python train.py --n_layer=8 --d_model=128 --n_head=2 --n_kv_head=2 --norm="rmsnorm" --rope_base=10000.0 --attn_scale=0.125 --init_std_o=0.0 --lr_head=0.00882 --decay_fraction=1.0 --decay_shape="square" --batch_tokens=32768 --doc_mask=true
Each number is 200 + 40 x the weight over its row's rms, rounded and kept within 0 to 999. Layers, rows and columns count from 0. The size before them is the row's rms in percent of the matrix's.

# layer 4 attention key, 128x128, rms 0.0926, rows 46-56, columns 0-63
110,182,180,237,211,222,252,187,232,232,302,123,193,216,211,194,251,149,182,238,188,245,165,170,151,213,179,169,175,126,178,247,133,173,174,191,184,147,193,195,169,166,208,293,216,159,136,171,259,226,237,186,154,274,171,130,125,172,189,192,213,204,151,202,217
122,160,165,154,205,105,215,285,208,171,179,216,271,245,171,107,210,182,203,204,188,141,187,231,209,176,272,165,157,161,209,182,236,261,211,237,178,161,223,122,255,174,189,232,180,246,226,196,250,222,157,185,269,202,192,206,245,242,125,167,163,203,190,208,225
109,213,152,190,228,268,206,236,238,137,272,225,237,226,198,195,185,139,182,223,189,288,201,213,232,151,157,171,139,186,152,258,173,246,197,92,133,156,181,211,198,203,148,199,207,173,208,195,241,217,146,205,150,239,221,208,228,152,282,182,208,265,224,210,197
116,242,204,158,125,184,170,216,199,172,293,281,193,176,181,240,241,196,171,188,252,159,235,217,213,240,121,189,164,187,178,236,213,104,175,225,249,216,160,172,183,184,229,172,191,207,173,198,273,286,263,221,211,231,161,204,216,196,242,194,197,267,207,203,132
107,267,258,187,139,235,198,195,194,190,285,212,181,234,190,144,199,171,174,256,156,187,206,150,142,177,286,217,137,213,180,217,200,157,195,138,207,214,244,196,173,211,242,209,260,184,183,129,253,234,270,210,143,176,134,179,211,207,259,168,212,200,229,261,252
123,233,271,197,165,211,87,206,220,193,206,260,196,146,183,257,222,162,220,176,211,204,240,150,249,248,168,277,251,182,221,155,164,229,299,174,214,141,205,211,253,195,134,160,181,183,165,222,202,159,189,182,217,235,235,187,215,211,241,214,225,203,193,322,143
126,193,244,269,159,254,222,248,230,231,176,173,238,254,222,159,242,113,255,241,204,209,174,241,163,112,200,175,294,229,185,195,180,187,230,201,221,180,214,215,206,131,176,267,153,292,236,254,190,190,170,216,233,166,185,139,201,271,283,109,203,182,139,309,161
117,187,208,189,212,164,159,179,228,219,130,265,198,278,195,130,131,166,189,170,176,162,214,196,227,125,173,209,193,185,285,168,146,145,185,193,124,201,212,209,157,185,148,182,178,261,217,159,238,227,203,235,193,158,178,212,226,179,234,212,121,256,187,260,218
120,229,250,168,217,186,131,207,201,220,278,184,208,176,213,201,177,257,136,231,260,248,184,198,167,247,195,188,206,191,220,246,151,248,257,142,162,253,186,186,228,209,190,157,235,235,196,145,196,127,157,158,191,194,241,167,152,110,150,175,254,156,203,151,237
107,168,221,241,215,155,157,220,207,185,200,279,232,268,251,216,216,64,178,184,227,281,177,85,175,228,201,213,202,194,204,228,224,211,197,227,223,217,249,214,148,220,237,198,171,252,210,198,223,120,241,164,191,226,180,260,194,119,193,201,186,263,164,197,251
121,154,290,194,232,208,289,252,251,195,190,257,126,120,174,179,237,217,245,229,248,161,194,152,162,187,218,193,204,167,111,186,220,170,180,261,303,218,239,201,256,266,215,197,179,225,191,219,177,144,238,107,151,211,179,206,258,173,223,171,235,183,189,116,250
# layer 4 attention query, 128x128, rms 0.0913, rows 47-57, columns 0-63
109,253,228,209,227,216,128,147,168,216,189,248,171,183,183,211,141,166,296,178,182,214,199,186,186,223,203,207,232,222,171,189,158,207,209,190,199,236,158,257,87,235,317,126,239,231,227,129,123,167,172,190,164,201,179,213,174,177,156,267,256,160,87,182,162
102,170,188,190,247,212,226,201,211,206,159,235,193,262,232,169,69,168,146,257,252,179,148,197,165,259,251,230,166,159,146,224,182,197,173,189,208,188,235,196,135,248,300,255,258,262,188,148,162,212,207,205,162,149,210,254,220,199,158,288,207,264,197,276,245
116,223,285,171,205,212,161,212,265,137,161,258,219,144,213,222,163,208,149,237,216,211,244,201,184,163,173,211,174,233,229,125,199,172,212,201,245,147,106,169,191,218,180,209,163,174,170,164,186,216,218,167,220,222,137,219,238,116,231,204,186,201,177,172,145
120,212,157,111,162,192,233,314,187,205,257,199,179,237,175,192,133,174,138,137,206,210,186,168,157,222,173,203,80,158,183,191,196,166,113,179,205,212,237,153,167,197,290,203,217,186,256,159,175,209,242,184,219,162,193,163,183,187,192,181,165,211,174,139,151
116,231,210,196,163,176,212,119,267,220,203,134,156,229,196,232,234,169,130,170,143,193,233,171,201,226,134,171,175,214,191,229,272,211,205,311,129,169,225,175,196,233,199,211,237,189,156,161,166,278,252,150,216,233,253,230,168,172,230,185,197,175,242,248,249
122,167,171,215,250,181,268,187,137,154,201,125,149,211,201,170,157,189,206,176,206,184,129,207,232,149,255,177,215,172,191,149,198,232,117,207,255,196,185,235,198,150,243,206,256,203,191,202,194,186,214,214,237,282,188,218,165,184,133,267,280,156,180,225,318
112,219,208,129,172,262,232,158,99,189,220,139,162,259,262,164,209,203,169,162,216,193,200,194,155,149,179,242,198,186,207,255,125,205,216,242,207,229,156,232,163,135,267,260,196,278,228,147,229,171,161,228,151,120,215,204,261,230,198,268,205,163,198,147,161
115,220,219,235,158,225,168,189,216,196,167,170,133,181,218,237,140,293,155,124,210,198,261,228,265,179,236,225,178,165,210,192,275,180,221,237,167,237,218,217,221,165,205,159,217,181,159,131,164,197,217,205,153,181,217,154,143,171,205,175,196,202,210,225,228
104,167,143,265,192,246,190,171,141,232,180,137,181,208,188,216,196,241,216,292,181,233,147,212,227,185,202,228,132,225,240,208,181,227,211,189,250,117,165,186,141,196,248,201,237,217,222,148,213,160,215,247,183,156,173,190,258,183,214,133,96,157,199,181,181
118,159,205,187,157,196,263,111,205,252,227,126,229,225,221,166,145,185,190,246,166,167,247,110,233,270,230,239,169,217,217,230,207,193,189,183,209,193,245,129,250,186,216,192,267,147,244,162,296,171,133,213,113,177,267,210,190,207,67,238,193,175,178,178,195
115,118,202,135,192,157,246,172,170,241,184,201,211,136,204,209,212,168,275,280,196,272,248,216,190,153,190,225,245,222,182,227,241,163,199,239,144,91,187,118,219,177,254,155,163,215,219,214,265,297,238,212,152,219,208,154,180,167,199,174,225,96,221,221,294